config = dict(
    d_model=320,
    n_head=10,
    activation='silu',
    norm='layernorm',
    norm_place='pre',
    norm_eps=1e-05,
    positions='rope',
    attn_scale=0.177,
    init_std_qkv=0.0202,
    init_std_o=0.0,
    warmup_steps=200,
    schedule='wsd',
    decay_shape='linear',
    seq_len=256,
)
Each number is 500 + 25 x the weight over its row's rms, rounded and kept within 0 to 999. Layers, rows and columns count from 0. Numbers have three digits each. The size before them is the row's rms in percent of the matrix's.

# layer 3 MLP up, 1920x320, rms 0.0844, rows 467-553, columns 240-319
094:468423493489493505457475495519475532488518528539488571499497479505514467523520486467509501466487468477537474509464485505512529484524475501534501481521491491489494485493503516484485491508500496495507477484476548502532538506464504533475498442
088:504522521476463520559507507480491486506478485516494478502494497486495481481491480537529502526508558526437474520444511536462485508508499494483483525467508503475452506532528537503483508484487514466515506504492509518498532511485518484536496504
100:506460455470498471498478511482478470466517495570508524484511507528500445492498494489497499500515509521479523516473538518512550476523510509476493473535478504493492456518482492491544544491498512483474509478485503485548434478518501487499486461
104:447455480484490485520521431538465472530531496499442492472487490540494473510542490494516498498488500506498467504480502497510470532502496486487472493465538547556535490526505469511484496531495532452502522476492496483476520473500498528483453473
097:466488501551454467520482471507503488531489509536451484519513499526504494478504487476543442509517501479502489498486509513504464532452527496494508549479488489482517477505466473481465445484528501524491488464529538481499505485507485504489519464
108:495456502472500496512480481473494526528482521497479516454529549519480449533490460486536475526492474511503507534520494456507512534502497489478488460478516505518493555543511512506496535479513549469511469539489476481509530518533498505491470485
095:468516474507566454511489509497517463538499537515482486565501490448505454489517505531554528482485471478554519461517517490516501482533513498537484519478542524490492506495494454495456471484518464524518497517480498472524545468497480482515517503
099:497463433493443485555478503523484472480520542498513493526521514481482499517504485480495488520490487477492528531520493458470483467542472432497498465496481527515487514550482491553507484520478513500507507479520538535446538493508521516467528491
095:498534562482506526516474465518546477519526482499530500539458488454519499485496470526489472449529473500510526473488521497502493505474451477519545526493509502479476532502517501490487499537507504499470494470466494471507536520479520489497477506
099:517511520546488475500507478464500534542498481509491484473503472489488477515508490494482487524535517452444501501498506517493503499472473471528476518516504515511512509509485508501490523508535479531485536514501500486473504487498519517513461409
114:537474486534484511466526482498501509490512470480462492454504491512515473517436495512490513513482445517528530453461540507530514491510492535491501484470490495479491456558532502473525482483478462553518503455493511551511487501482505486470492443
088:500525542486465478457501496568525465519570521515505512509518505503503517502501482482497505495486508514509509473480478488489494492464492480471503494455453508471492535497491453529503498491504492493443532503472505512471493501513511479453523497
103:483510507535490510530466499500487506506505523494478532486474548483444511485461493482509527501494525509507506548513505475539491519516476479527499446525475531538508519541441517504499493468470483484454433510488521457521480510510507528489435492
101:456463540522489498470470509447507533507505525519531477510466500480521435475514450514519506473508474483529529509493540487504485491523503524496520492480494501484444513511496512496507515473504515516513489504501497473515516485526467487488503461
103:482523530476498502537490544486525485537486511507540538484456494536492466526517494463476477468500535505466441531494513500507541498514497475529492561466494482527466512490475497501467501437494542471492549509526482476483496499461521445508487533
104:452509559539472490515525460493535481518481534453491490494499474436505480495531531465481534502484474534483519516480473498479508529482458468535487506493502524507483511539517497475515499540521485510514514515523531480523499491499549486487481448
092:537536488543508508540512490504474508489527470494533483456517497525498466485512477474542490518467491509473483534474509530522512511497507555521524511485515490482550524460505537490488518500516541571505460470495462479517511469486508555493517513
105:472513497465497560502504487455513509486521518514509497517501523544486516464461491455449400517521516484541524469483539512484470514484472497502522516486458460515482485475500508500423499462509507516516489518482489483500509517521556517520476471
098:540479522501522509560460502514488507534478509498517483496511479478494483501523477476463492491565482490483501492548510472535534515535470494501504508484493544468488505562527497518514496480519467503462492512526513514461522513456498461507520483
099:493531495544452479546462529473534494503529518498494515520491451485502530498482490483497497502492513525532529480533524529503454503482492527570530491502549497483479518513505515506453496481495499512504498470503507536464487507511474507512517525
100:487477543466501503505536508507470486453556463509500510507530517493506486511507513460462493531510494512531457470473510497461510470496516508505492473486506502485475490470500513508484486499519457508507498458482484491440540520505482448492516496
096:494510477514549532512528507469492502478508519550488477492481491513468559483493530497530488486527512493513515498504491524474520438522462486494411470527497531504531511506465507509466483487518523547498532471500528473530455455467509471470574474
099:513517488527521492545457488514512452506502461492520493495473542511493500491504465500507507482500507507502484502471526465490472505509470494516513557501480491535508526496497481465534460447512516524490526511476509505509527481491479522545451532
095:520535482460529483450479508531469513445456426504517557499471500508487497485493520447518507519474524504511496534496514469463532447518498482516477497463554514522490526495493510512509522533475541484503521488508494490477539505492484523507478523
103:524419496484533539520500468490465511516460495448462507491441515503462505530498491482485504483514536492510492471466479510493446490511527537522516524480522545507499498485503448502511491479501523530526493529504484488526513466500457440488529527
101:542559504497490530524505500465501505472538461496547476516535463516520528493490521543456514515509473490514500527503489539540519466540465504474473492504524462497530521510503500475509492506487467500443495497464524492484492503563535509477477472
083:507506455520488490519516471508549521523482478494444484512440522452471515501472501458532511440517535494508517534505492522509506535492477467523482526443463449484531488547470442490481445478503482498490470500521530498466485482509486488432524450
091:480503493545528486496523505461497515562489453481520506499479492512520518484497497466542488492523464482492528501487485489503494559512490467513478509538448513485489511539478511496544496484495516506485507508452529519479481493468484517454485514
102:504487496502507530494511519531473482494495486459483506480512454427551508483523529492483494505528511501503534486518554475512480511496499501514552526503508517510518552487465507494486457485512516536501536478533493525481478510530471430506514484
104:485497497507443485486493470508519518509506533456486472488515480500547472508541508503506525507494503495476422517481542500503465486506519535476522479513502549469504471518499521495473471445524507492498507521475464495513488510467509436488519510
100:489505489505514497467553462520508492472509547506536511500441507512491520501501498506459516481488512494524482523500456525491473495481512483505473486495449535510476483481500525510526511515504508496469494461497513466503508522480508496525473470
091:511497465542512485498462499501512497520554493509479508482476505491508551478511478465462513536519502444510489456473479506519472472504498495508467481473512457512528490449480463483504453534510524491498518510528521489483529488521532503503490473
110:520553546495519525544451492503490488483533463476502500493556456463508532549521501502564498465516506507506458502506548458498530476520480506516482506480521486456501498491504528493499477503501487498526463508511507514524473493529471494527495500
103:498531486489501518452485458494525530499476478507442498512523507513540526513530507484427437525492518494530541527485527492482535475459491473559471510544551498514521487476490480498510466461499514485535505466509512515461510494500473524460519516
101:523546501473482524543549488492471514483508477527519493473531496457508490530492520528524509487486518480507483486481518507472543498527488498507515511489548449516481524507504483462484500465512528489525488497492505510482533444496499558491535483
097:491466485512500518495528526512490529506490542501479502474485474484482477501510508509496551527492528479492523515484473486511499537502510526480476473488502530527467509483513535522482493519504461507451519495496485469497519472561525500543517473
095:504533488476541534505502481481493533534540454509468514496496516566504503534493486484495490481506494493483530515473536521443530544490510488499528504522493498504474516511493466515452503502488478509516462496541543478519478483496534466518487493
104:503516497546496545488463482490484506493449478532512507532514528500496510517496486489524513532504511494492484505496485525496510510491486536532453489480516507431499539463517520497542500502518518489500502519527499509538508497484513487514495497
104:483498503509541472536486516468511504503501553533519482501563493495512501476510514478512514504471501534533500524495522472470523527504511465485477473477513496518477487525536519504490539478489474443453468481495472501521500497511492479455472480
096:470488492472521484489495501523530495478503569484476501519533494504454495497523512499524527509531513512437497437520528499472545484569504499474478545542524497490448505538506476426474528460453528562521513551502515537507548504518495470529505531
090:464457498498523451543462520492496524530488479484457523562464533463487523528515488479520461545501546480513487511518526564544475512538521509472475488492491510518506488441497491522528464526492493543533499465536494502486497508487514508557489473
091:460503487530496496555514502481525449476530527483552496487497530496525484500506466524515486488496492492491481493496537504531497472511513529544486491543480504488554495476484525517478465508523510487476509498505499510512505485505514471547533482
098:502494462505511476469502495523524483486480488496482485491457495487490511458508496470527495522479472502538545548502540538525509501535500484488506484546499500503510449516470509516533441492483471531516524469499503545523487493517474498534531518
109:509508493537481482527480499479554523496482492521519502462478516524459514506495481527478541504523526504446509539478498543505498545493447493525513490528518455511449483475469482470535464467495499513516532499478545474480547519488514512498507494
102:531576499480525471506521495500478485500444520532502537496510489466479496491513464488473485511542495514545516472500530470525534501472498504505487518552495495498539475479476440521474552510488484481479506487519577487492513525468498464466517490
090:516543481462497577494526521495517539514526497501489515466546529490518468522484507551517474535518476504479466508499489487494503467523509477451505478530500495432496568536496563504515520471489507492515529494455489509466489461485493529485468504
111:469508530474431460492461497486519470504510479503459504469486519515494515537473482482482535518530498508466521540463489510459480471499503494539517499523534484488561516526542530501485489510511515502488507536518504469505528481478481434497508479
091:473517505490490533477511497477514502444492478529468513502503493496492449505498505552514504505487455501486487519414484488510486499510511511462511513488505478465483508523524491473529515474442547520514492509479488475476517508480517456509494461
097:487512475493478498499536512525488499460489496493530504498487492524505484505526501501510540465459499500512492511501531484539487504498505497495480512523488514516499522523489510460487514530508500501488489469481503536503462502483484505512534484
108:506494477503476494518547483522492519501499501516531531521526494518485476461507483453500517484515502516485489492508508524475494510505492493512504496520481525537491478561486502490478491523508510469486497492461515490548508498514501497506501508
098:480489488544519476464511473476511483493497488466484497460495487479472468499539492514525542516511493503525545482490480472461503508450519513509525539497468471470507495487476499508495515463470490505521489541495564460539505435462499500533462514
106:483431521489489493559555517551495517489508498492463513485445479477515515472490488508500529481492486533526514548466498501531508513469475459489470518456526506500479472499499502475519522509468529459498564499481501517541500478517556521510492519
104:530468540500471495515492471528499491489536494469471518461528502508537476475503511506539496525499440475483513515476460475546527510502513444468502503506478459512487528480501509507461496514536514488478558487481511510466540494487492496530478515
099:524487512527505505530526510495521468540494495479486492519478479485461503494528489481456538492539499471517479500545477477474486500523481511524531521501452524509500506495513508504478492502524533469470516541486487471502524476498489488525462481
104:523506545502468545490514491450501504544471513463485472475538495506468560499485470493470490501531523464448539506528516511503471512514465540505433504506508515479468476471462503481484496504512495481494498491518539455461508516494484523465488493
104:494501544501483488488520479474443490514472547534498501501448491518535518483520475499525471465514525496487518506499489461477499460506479467551516502508446540507460506489481532544451507482528528514493485487498491507553505501497495500465473519
102:521543470518441487512447510473472510499497506461463511505494528486520480513525501526492481555480444477486519451525515538552525451540513482541499500512539506540492517477474518499495512508488497525502506468495490489532481519504520475488503477
090:512489518533475486515482523490478494491488488514533502466498449470502456488506506489505537487490512527515479525504516501494515505499461469488504485519515537520550509504513516508531560502493507487496510469530482483465517528490508440477478468
098:492513502469491484503505464536482520537469474510472560502527543476492533485488511470540547508530511494493472497481508439539498509519506518487431507508512500521505515515511490478515524511544588512492529497522508469514499547527512524529501502
102:513526530526480510464495483472479524533491538481491559467528508478530540494494469474503478481468493467492520526511461500459498526519486462491546528510503475486495505468498527513530499489487468469485474491508567497503475463487470510470490507
097:499563490529493480480592557500490499492499510473523471471486479542505485508474515501521479485522477487528515484487555477468489511500472490484515510477518510530489520503466501515461486459497488488493536457510503513501491482511490538505516500
106:503491492499498470538509512500564522490482522505502498566493509486467557483522511477529526486515487489501486504519510535491532532483489503479474503517487514490529510538507401497501498490511539505493516491475492502484470510498454519456513494
101:495577494458514514503470520486516482514501455467484512470474503475435553523507501434537513493475486451496515483469502489536502541533501521502518517503515527484495481446517440507490467477501526503474488475478493524529556463476531483559512503
100:476490510451476513513493494480489541516510508498450489476496525490465515495521449528499528512515507500513510487459557504541523493483474498472477482486521493503477483489486496474514503476513489482544445550571532521526525539519460487511499453
097:485474522476475510516458518513519493469462540513478468541522515473507549524521504427536502539467502501464488490503517543497462496517486503505512501516526508431510497482448513495437484485477503511506531532490488512472523485459485521514520483
104:478522472508488510490485517513525521492479509521460500482466520508512557537529470514501489495489518489504497499483528519513496532475519525444510522488495528506521480490462548529511451539478472530477495469459503476514497478514525525468496485
101:490497462486519479522497505528495507513485486500493493521514538477528489469503514490518482470494525481493510528491476508536483499528478525497491458546514460519535487445538524440518528447524494471494484463468533460451512519522465517450522483
093:548516539503501493538427519502515514495474506515560505519470514527506516514517470495482493515536459484459515478465490535513505488532514485484493443487518511481464465504489492506474492494512522586517507488476430525495514531491557497521526498
102:457528478495504497547504520475499470517493527497485478505519461494433488536511465502491513516473476506441505505462502525524515533524492479470527542524463497504497545477540471472469518481507493490491512519514518467511483480498479448481501514
112:505449455512474523484491505511438526485509441494486495532476478465493513512498530485533464478481464504476528479514496507470539530499495508529480503505523528534518487554520497492499520489541522500520540477488486507493519512488533494504500482
100:522480495534437549525536478474567493505504505528504543506530482479532489516534496512524536511523514500514539528487533523548472478458450502497534524456444503466448479507506536486497521496509521545522514514460487488539527484484501526482482506
095:489495509497498483439501476528484523504511456479521525462489505490478467516464483502498507532508489495549507476439498482490568524480442508492511467478523500489514533483521498491485525479520469491457495500497518512498531483526508550519520493
099:536495510532549481481528539454503509534514534479453517485525501500527444513478463493490474526470491469517510466497459483562505524481491481490507517544476486503496477499532486478470513515503524526499480459503505494479528527499498446515479511
098:480513490481514466518508514483514501549465459512496496499499459481501449536510495489497494498515485504515540511534520508514468532531517506448513550486483519507522532502511518490468518486495526501514483520469504498540493499487518511484471482
107:518504511493511505486436466502511532538524510514449521506490461484460503496506480461445498499520485550520459491524514498519487477510491491461458500444463524522501504552520509479501480541525524477449456527486501521470546472471515528484497530
109:513506479472525526465488543497538519502492490463522483491455487496528483443520491516509509517463465523459481530484540509513491531500488503497470485541474485470508525492459508451490503489537506508520474474481525506498507547497453472522524509
099:522487486511485531485513493518482465509503527506525515528464555487487547526477476463444525482517507514474465496506484479506483518483534466511467530525508513434442515507517499494523507499527536503503467490493452506491502544484515500455494487
093:540504504488513536505498481473480504519435505512510485521467523480526466525521520504504495495515453496505497512527474505492410498513502485551521541518519519506493495466487534499515486502498531461526491535497472528520551495518511493506512528
090:491540547509513480510471494480478474497495515475476510464516512538504572532473478502519517505466560523498508538535479499493505502488505467473469533538471533498505483460449506528511500484468494530500469486507485524485517500485513564476501485
104:493508523517470499460507455498465501497500512484464481470495484518504499515528480450567472507482481512508507517520485518518471512519487488508490536528529476459505513480449558492476467469479481462494498491464491457480512529524510484515497551
097:487511495519498502505491505505500530529482475516498455507451482472478504505548497515441541508500488480477461506503532518529517509495537500483501496451484545497535473505530464475521529500475518488511512509477467478518523506532512517501505466
098:477492521464512505502513519504469514497498457505519497518501459538493505530539532524500495474524504487470480495517513537493501509457495528518463462514513504476524504526495464490475490522517520462500490504544508496513486513526559553524529488
103:461509564480494510476518523574508548551482503480498599475523517524525480468466487505514538483474481496523501503506537506503551514494470451467480510482505523515507512480466514477484509461496471456515507496485531523483462452503469498478509517
104:508513470480502493463537506508491513541488523486483540493431484496504528472553504488494512491504485483519509526496508468527474464509501510499493512479518521483501512524522541520478489497500484535483524497476509550500510549463510507498474510
100:507463498472473518469474458476469483525454461497496496530462499490504516528537520481514468523519492483511552486546450452506521511533522493497443505455489497480436533512489528529488519529517528521518497492500504494493518482513503464494502468
109:501514525547490560491537472502468495454525535495489485501498477509479505503540453479509424507516466502500495465467501525474468501465499503481536518530499504470537472518482480502527516466534523521488524547460529519505488503462499517506464483
111:529526465494465511513470492521518510447527531515505497515503482510518489495518491549494482509478504473484504509538529510523510472491563526531502493537504471480482492477469476515480512506492488545517500504532478458517501491541511488457507468
# layer 3 MLP down (transposed), 1920x320, rms 0.0332, rows 467-552, columns 240-319
094:470470559474567523573497456500467479526527472482540500481460532475486506526466467491520506516491510499521533529478492521522460503485482465481516476513509514472467475510469489475482518510553518496499515480484523475490499537487537500477482535
109:510516490481469535557515500494503515492506512517491458464501496491483504483485485504510499515497591482462462534458528553499491509538502480490488517495528536503454532506492507513482509476494512468512516512491514496492562466478504495535515507
096:488545479510512494506527488570538507499486492491504509487500487480501526501505475489516501469510489519532539497474509509480494460522473505502481519486508476489503535481479500495440469473477537491511488483491496514492511490514492541472501467
103:501532490503454497548465479517457509503493524489526505457457459541472514460535490480460496500490497475512467504502482500492493543526520495487482524512511515515536484524518494505510544523541493495545509514474476522496467446480491469504481501
106:468479508541465495582510497492476567538515514492454499494498506510484521481484511464548444458491535455555509500461474541517468492454541464494474481491466517468503485525455486510488496481506501494507556475558479519499495498481484499491500500
109:495518492501477531462489465551478550494462463498519508464496449520463495498473497506484491527495522521525513492535532483530539524503510495480554471493490478477504478479528488509490517504499535482513505494525499443461512520533500494493475509
097:443505471501518517509539452518504470487518472505484516524488499483501492473490492534538484500508550451487523450484479518525517477509444494530470537523509520545507538488468519464497486483484495506526514503483476453488532559525496527499451516
096:522522510531550516520465461519494535509510510481522506520494520501493521521459505512536490525535551533506484507557501491498521469529485521523512500485490511534516489494464513525500499458467481449487504509468514508501463532485482528507529515
098:531494514485534493479484499561512498522515447446506487514548529477519504482470494541497477465542508486486502476519523544461487464475502528544496480473471481485519498420520512572487474504503435528473520498481486475491489480490466490537468494
101:508473531471478456523521475495505523507475498474541511486508475494410478510500467485514483489515543490489489468474487530509513503491522478512526537527531526498527508502507523520483517511531514484490527539538453484463511515524525491491490474
113:526487482479506499473498524491490496560528526464502515470492508531498517524504492495512534491503493471503556496513502483503491485504475524522516484490537507514497512511494515503525486500495484563485476508494507515509477565515525473477516470
097:532521490537488549504496472458522477520498510463484497498503473508508482521477467520497520492494473494465574470467483503527483472464519513493525497491536483523494510525535502574565458514548501484500511473477473526530463508480486486512465489
098:516499452477506493526541497492508534509496438567531496507506476505481488533498469477463519451533500503527508488475465472477493505478541506477485484523467471479501530492555476519525503501538461503478530528497479486491469470464531495470485480
096:436477526532496523538503467486480510535516522452488503489483489504496445502525497512525483467539523480506472486488490526511435507503507511460506460478535499495480533513475520487474465438481471518541512525513483532473559489492515493544515483
098:471517555455460490573496535530541494501491516533514561522499532511474490499526465489470461500522549509451448514459518482504525485516486451507509540463524477485456547457485462511488499493484509484491531494516458449485548497473475509532477545
104:498512510499470512525464511479528501489471512480472469497507496471531555509461506448465516499525507494507473508528505525480480509527499459548503499524533513516481524478474481515538509545511493496476517520520549480483451519488452472439558522
101:507491467507513478498513507544495445506524464540492519476493434484470489503457510548494474508475525526496533495467462489515493523460511519506487504523496535481537504512507526499483530540546506568518451494515469527520515499506472574467531486
095:496505482465492513542531534455476501503492586518517514568505423456495492527460515495511545483501503500462471503483501465492508489507462447525509522470519492505549502506491504513508492494501478515507506522457510538507498523458495486495469472
100:443536555507556504500469508484492501501480515534449517543484499438540545483510484499508468481526448501510489509484517522461476509497490499501485464501516537530500491488475524471486499489469514492511502492474475492512531495499511524529521539
093:474493522535505488512493505508471467504513500477517527534511468491503461500486485507525506525473527498495528493494476500512440529469510483520508430497468457507561501495474505533464501534469521496558516449523496486515463518471532497470491503
105:521478495467533487493501477458502534484533479504495532491477530521501528496470538470480520486533481531540489500523517482496552491522518484533459492486492516516499515479442479485509451483534514500497501511473538507521481502567467472568510475
092:533425510515537537454493493487487545478459463507521479476483497518510508489480502484497514520528505542486534531494513479485536497492452498451487539507502505488461498488512527484516469525542510511540531485517507515497467518473462514505515497
106:515485483512524500515491533495486519522488495446476452482480504499496501553510527505495470476509544501537499493503493515531483524497515537492508544499499498498508464512489488495537495455529511457498437499471504504471525503505492515507499517
100:490480485538515514492469513506519479497451494505482508501492476495482506504510527502508479458512468506527473501502512505497502481456477504554538542558480520520505494534495506537540508553500520515491555527484474480509501516496510481471517468
097:449481490479538513506500520491514517515490527518524476457577527493502498477530468479450483515495491470511505514487502512529530560491504496509480476490467530449516564515489495517489478521502498523529505504483519539512516460495519530501476470
093:496556480489498492526508520457434513503491515510551471533486508494520479506466532510495489483505485521508494494492514523460481500540482499492484507539507499528502503514457477503493466500516494504499519526509493465490485537513535541509515462
121:487512490491471531531521506462522555511492514514492513494494495486459504528517484451532459465527541481520506516477463512530497524498467496491488515493492469489500509517472498469469452477536506506470499467531523493502538498496497510460499506
088:481497493460492465537488456507486534494458508548503531480505479556448504453499511540496465513483517547492543466509563525540469513527495509486478515490529482458501492493505485519477516506529514523507494512512492495517480487532530450548472497
098:478538486500481467513504526500501495466489498543505452477482463493512502468496486506463473504543553439485475517516495503538484481513474537489507495470497501493507538464471460499516478498476484540489509441558482511490512512490482499508505488
101:478508509494473483501496488503463514508535494506454504544497517508525509459530497507501527520504533486497486471522521485568506467494476508531501488487480459475498454526498517485479507543457524515530441505504523482454477502453511510486514505
096:505501524498498513493451506532509473480525486537499517501495550485508498532515520506487497549525555505520464458494506499532510508484531468492528497516508473464455496521495465521501528532462531520528469455544558508514507515517503478536463467
098:549540454528512478485496454511501432539566499511489520501519509541529541516489435478507493517493459518501526460475504488505491505505523493481507487498520531475518482478479469522508485534512541499510474482497556519468509514493476529496475495
112:453497524474518494470475472497503497510490528485482505490514479464460508472501491465540524470494470509486513466485461444441471490520520520532542465508499529533526493487481529518499469486509511531531521522514533502469493514550527528533520482
100:435497502512556504552510529517482527528521477552499509524494475485534497474465543500491513514498502506469530485492492480480521489519507506507519503509519517517569481519505488499480499477485510485527522480478482545512520494497496484474563499
119:543566497517496484510497459437478489506507434495484500510491472487454522493499528520532524473479491486507509491496477511498501487507467511498467504519534492459503505493465484501557515453464521507465488474473509530462529490516498522508501541
096:495448462460510496527528519502492500477516502528498510501516488485447500471539523498482489519482551481481487504461494526526540488490524528521482465484504474512523582491525476520524480475474478505511509512494530436525489511514513509502540472
093:497507501548506499486469522510539503519540480533489479486500475533518485484463521497506517490458552470494520481495495502529514480473503508436483551490511532459548546482506469477514455442562480477497470509507479482525519448464524491487522524
109:467506544503480520488484444497499510471470475493522478469519512486489503525483533499494509491493541509524429515470480500507497503490471491500477488474495491473515529537498454498550494451499523510487544524510491486423459523488477482540453493
110:504521514502506483515481536499512480447449530490510489476483464534486482490477503496508533504463553521485472511527466473458525491511562475528498517479519463520501507460479490508452519517523457470529511477523533511495504454507492490508471503
100:525515484501490508500483501496485486494536462513488476489501444508493500495465480535560492495466528565507493510514457500527552504499491488474511490506486516496490516506452519518505480493507465464521546534512474513528508508514499528490465493
093:465514485480538504520523543469500488435519478544538472505531483497542449522484512478512534494477510535506460528458517474479539510470503465505525459519501508479475511548497500489502498487514452488505514506505522494510500492528510462449492491
092:498491475512503505473471513519512555505547465505534495455518483488498530550490490462521501532493502543510471488563497500513504494482504496490487530484498497509503526522536489534484489507528482464500461500502511495485550519522473505476522539
094:508497495523549540532525453524483503510493444524521501471513456519484479536520492480495529499513490545501488507506524501518493472481480517502452522530470539540472537491553508526485519539512484505481523516530508500495502480466573509485481456
104:508518481514496555482539528507512496467530498517518504477425510452536512507536478514468492474486549530482491491496503543524539495517494462494472471493492419513483488532473480476504499449512486527522500476471512483513579521470513496528463494
103:521475462480509478507487489514526524515465509476516561485499500448440517522502484527477511516484517506493486496523552514516529485506502471496492470526465465526487477483471490547504507502493529520518501539507544518457528514482506470475481510
096:515479509507510499506516516478468530507540458536489499471457494517460486535523521532475480517523527490467520501514457499476525531487522524479480501531460479486515502469523509491535505518524495485480489458439522541507459491484483509518473509
106:489475505480465464577511452473533445485488490475464532518519560508505471492536447511527520469513519478448496534498490511499501486470512498498518530501480464520540487533516481559483525483521478529524483529550514433481510461486513483503501490
098:513515479518496540491510515485524466555479512475505496464460512526527522578511522502513505507483486456519499467534473533493460501477514505461492524477512531439455525494467464507475482476502462477505537510444516492489500496514494498481521527
101:529501503504529535522547526528491494515488479481522490475474479486499490510468463445475462512493494456555487455534540532497496525507511544476528521540526492498518491485528478483458464491482497541459494492478522491469489485499494485497504500
104:479510532496467483556469509524446544520495535493501534539495495497469563487492464560478482521490507512534517510519511538507503513525489486515537512493467525496473513513477508489486499544434553476490477534507475498492500485499531537506485513
099:465481521522481512490512474492489529529462502476506477472471503468452471484513507535511492511482484484532479496556493446490500507466418500489521492504521493533555467525507531503473549495451525480535527541496499529524521489486520488509506495
102:483479471533514495510508527522502496529500538503505468462476504474469508463522477533498524492532520509519515510505506523492498539480496471529467527539534510547513503464483475507498491519523515487524498497522516499497513482529496531538474523
100:483485457492514482514481487540460491534517529506529512482519453478468491446490473455496470513530515491522508514494509506519521464507494514525483503512527513536546548486498503503519452495500475544495473482493526491451525537513516518523460541
098:499512485460508522503533484514474534474472524512537480457474485462528478507497497503483486476529504522542500508490505468471551502511494514536513487500512518496498544474522484512537513483538509512498489511501515460530545508483476487535493475
101:465466480501472457539473510500519542512471547472505493511485532459507488550488492482497524491496488537512481498459486548514453481532465494491469488509491501486503515452479430533500495534477527486501450490510526488445540478431491532458496519
110:482497477497496432524488503467486553490460537519516489479496514523518520507499494476504526476539511494543509502490493484467517512549535451522520484498518487506499475479457529566505528479493532491486553501483457484525474489535501460479449525
098:496466461500504540505528466522496498501522489491483517478537490518497539481538500474511488539483470479487476515512528539535494465523507485487509525501523542513500512449480525533474474454513525559510496531476519491486463533520481493528509504
096:502485502481487517491463499479517499454463500507462517540467508542536498545495495491524466484503495519501494524485480531527518522500523504487540510433488477515509507463547495480500566505489457483512485499541533497479503494460512501501407492
095:535545546516470500462536488517530502504474492505480472534466455515485508520497477495514490454508462494504517500553530454484495528537497537519526509495561516500496465505515503510531505530492492508452475512476531472491489460530493493546501503
103:533502484517491481514489504485533460534489533540479446546528520480478526498511435474489504522463515490524473475498484533497496474533494498504512528477524499489496462514526493462453499537523524502499480488506536501491479454520489517465533521
096:499538500475512456538509501480498525488502457499504521477523499556457498440495477533477463525496531516527518470516539460474483527499475470461510469487503470547507512477528457557488479479509546485521521472500488463505476496510466454541508502
100:540521486516541527534480509508542495482497473521523492520500496480500530477541553519481492483467539508538464527512479521507500548516496497496489467496499490517472470462455442475477503513501488490509516473469489510526555500509459514498448504
103:480523464522486498559462527508516495495529482469482532463475444521485495548502503470521507477519506539472466461465476517507484514507528499520508518500511519520514476463508462499507467526485500518515474477468461506460526488467548475512502529
105:496469522494490518475528498473501512498497457513466510516504528546520491479501519508493509482500477499475507480526498501498517490519552506461522526489469461517517511527489461515478498476499504508495520512488543468521447463503492550497538459
100:512466457514516501544490531481494469466507477532507495488493464494508472483440482498477508505483500520534463498486445535492498485503501521514483532484506534478501530500518515477544516455522509543530480510439485531500518443486498479498557527
096:492497511563503505477528499484472496499544472508525509505469487529511513461482476565519477535485443521506507482510524482498518533518476489482491523519498509513520508506495514495518501508500476460506529471538515511542497530506472451504454515
106:516532496473475502497551472529484504508503450472485512512516482489480541512506446480530524505466537511467515506531474543495475489516489517474512531477538477469533502537468506496502509449450491495502493502499501531499511509498502508528536492
092:545497493521502475501510432442467521475469499520508488535490502532499518499512499488491533494501454500467490503511477475482503466532477532541480566476509539515532513522519479479511489491493525491500502485526480438481481543506473497487502492
100:536512505463494495489512521496503471492475510495451527517470507473448495517489459513504494492500557497493528461503526531500484474491468504528504509541492477513525500503542514533467478509497518510430498465480500509473500478477456463490514528
116:490500502493521493490499421502495492491517501533480508468487474523509510515496507537513491543509482502501491484523527517556523493500484487465504500495487493500519532529541514473481511495521486502508499481513530518509532472478489519492471468
097:501506515513498488485501498426558465560504492504499531520508464486479468516492529487521514546545485523525520506514539504505494517484503471488479493483505490500524467496509491537488528525520504519536531529507491488499503449516509536457473517
098:526471498484486459524483577467502511541508527510479519481511501529494509490530485514482489494522526490490512496504521495484537478483482502471524494453484508551469552504539506515516555486505477465450527512504527503477519482492506524503493495
102:466557495535510476485503507519525504539489522479501517513482506518501456499485481503473504477496499514527481485468500502506518505481504495473499488511498484514492497503554481475487504497477518544499534504497471518497460484512516558485515505
098:494456518510522504491523493513482470488489493488486472517476543520497458529489516477533490491503484560449530515478515543513488499494486509485497526498495520504489445526530522480499448492516513528493540507485468523528485505496494504462470511
106:525485492497494476509492500511507514530529539526542497530479458464520502536503458475517481507510501420500490462482465495503513468515478499484497506525510518532527505507487476453469527491494472480503494490458481555489501511511484491491492518
111:565475470471507522497499494420513456474480507513519470487502471448497440497517476460507528512518546502512491504508490507534489520511483497490503472496540488511477498521497525476536500507507482479503446520529525466486545472532505468525543455
101:508515514462525507531461512481513497521466545501467450458549497530479529538493521496508483524514494501487478512496464483535525521494503478518442498520494494463487499495470534498475489521523474504500484465511497546482480473494521491539534501
095:521504479492524487478527496460521496432509516479472495512536479525512544528556512507493567502524494496490517559486480484532490504525501504499501500501516477506516492538489472496498479487505517485494502436517506490528457444521553498496492458
097:505515538521542539458499485519533514488464498454494484526542487524489533488438525456509462549492471498528518490533463514515477483497530531497493488481551533478522484468523486483495498466509471499505483495507429521488504485515497497504529458
102:487541535517487536497529536476484495483500512480489507523482500461477496522487481513547482488516517565513505503481470521471478491453509513505508520504470486539524510531521575537485527532455509481503492434509502525537532502504521526501488502
091:509480497550502511472465480496579456526502502519518525517544472498463512500496469520522470495520512502527508485509490505462490495493532511498501461501531503485492462452521529538497475473528527495516504517569503536460516530486503544497518485
099:490489489535536512472489483511502492498509496576512470501529514467469557506515517488502532519467503514510549496460511520510497502470478528496538516467489517473494523481496472501504502533503490524491474492460489531503506557540506532496479468
102:497469463521495487494483485450534482487510502484542496504499545512460487498516509507519488537489470512531437480476507497518535484485517498537513494462512490497520473458480496471490533501517483519487486479538525545533497467431502516472534531
100:486496485510510521503503539533452475533462532506512493488488537491506502508515518498493505505529493479476472517472473447539488466495506497487468505513473496487443516508495522491462529486508513528480524554496500513494502486452530484466480477
097:462527502522467534514490485518494496505458493481489513503495513484545484524512499540480420477469481475497539471500483482470523461496542498512509520466494515449464538524485498516482520529529517483470468501485469478509501535500484484526525501
105:523491516498518469513537477491510529468521459513521507517516504486487496506537473495522481489499512474479476478484534491552464490467502503487511510517490528476488483510521426481490477457489511515503526495464517495518513516501473532530520490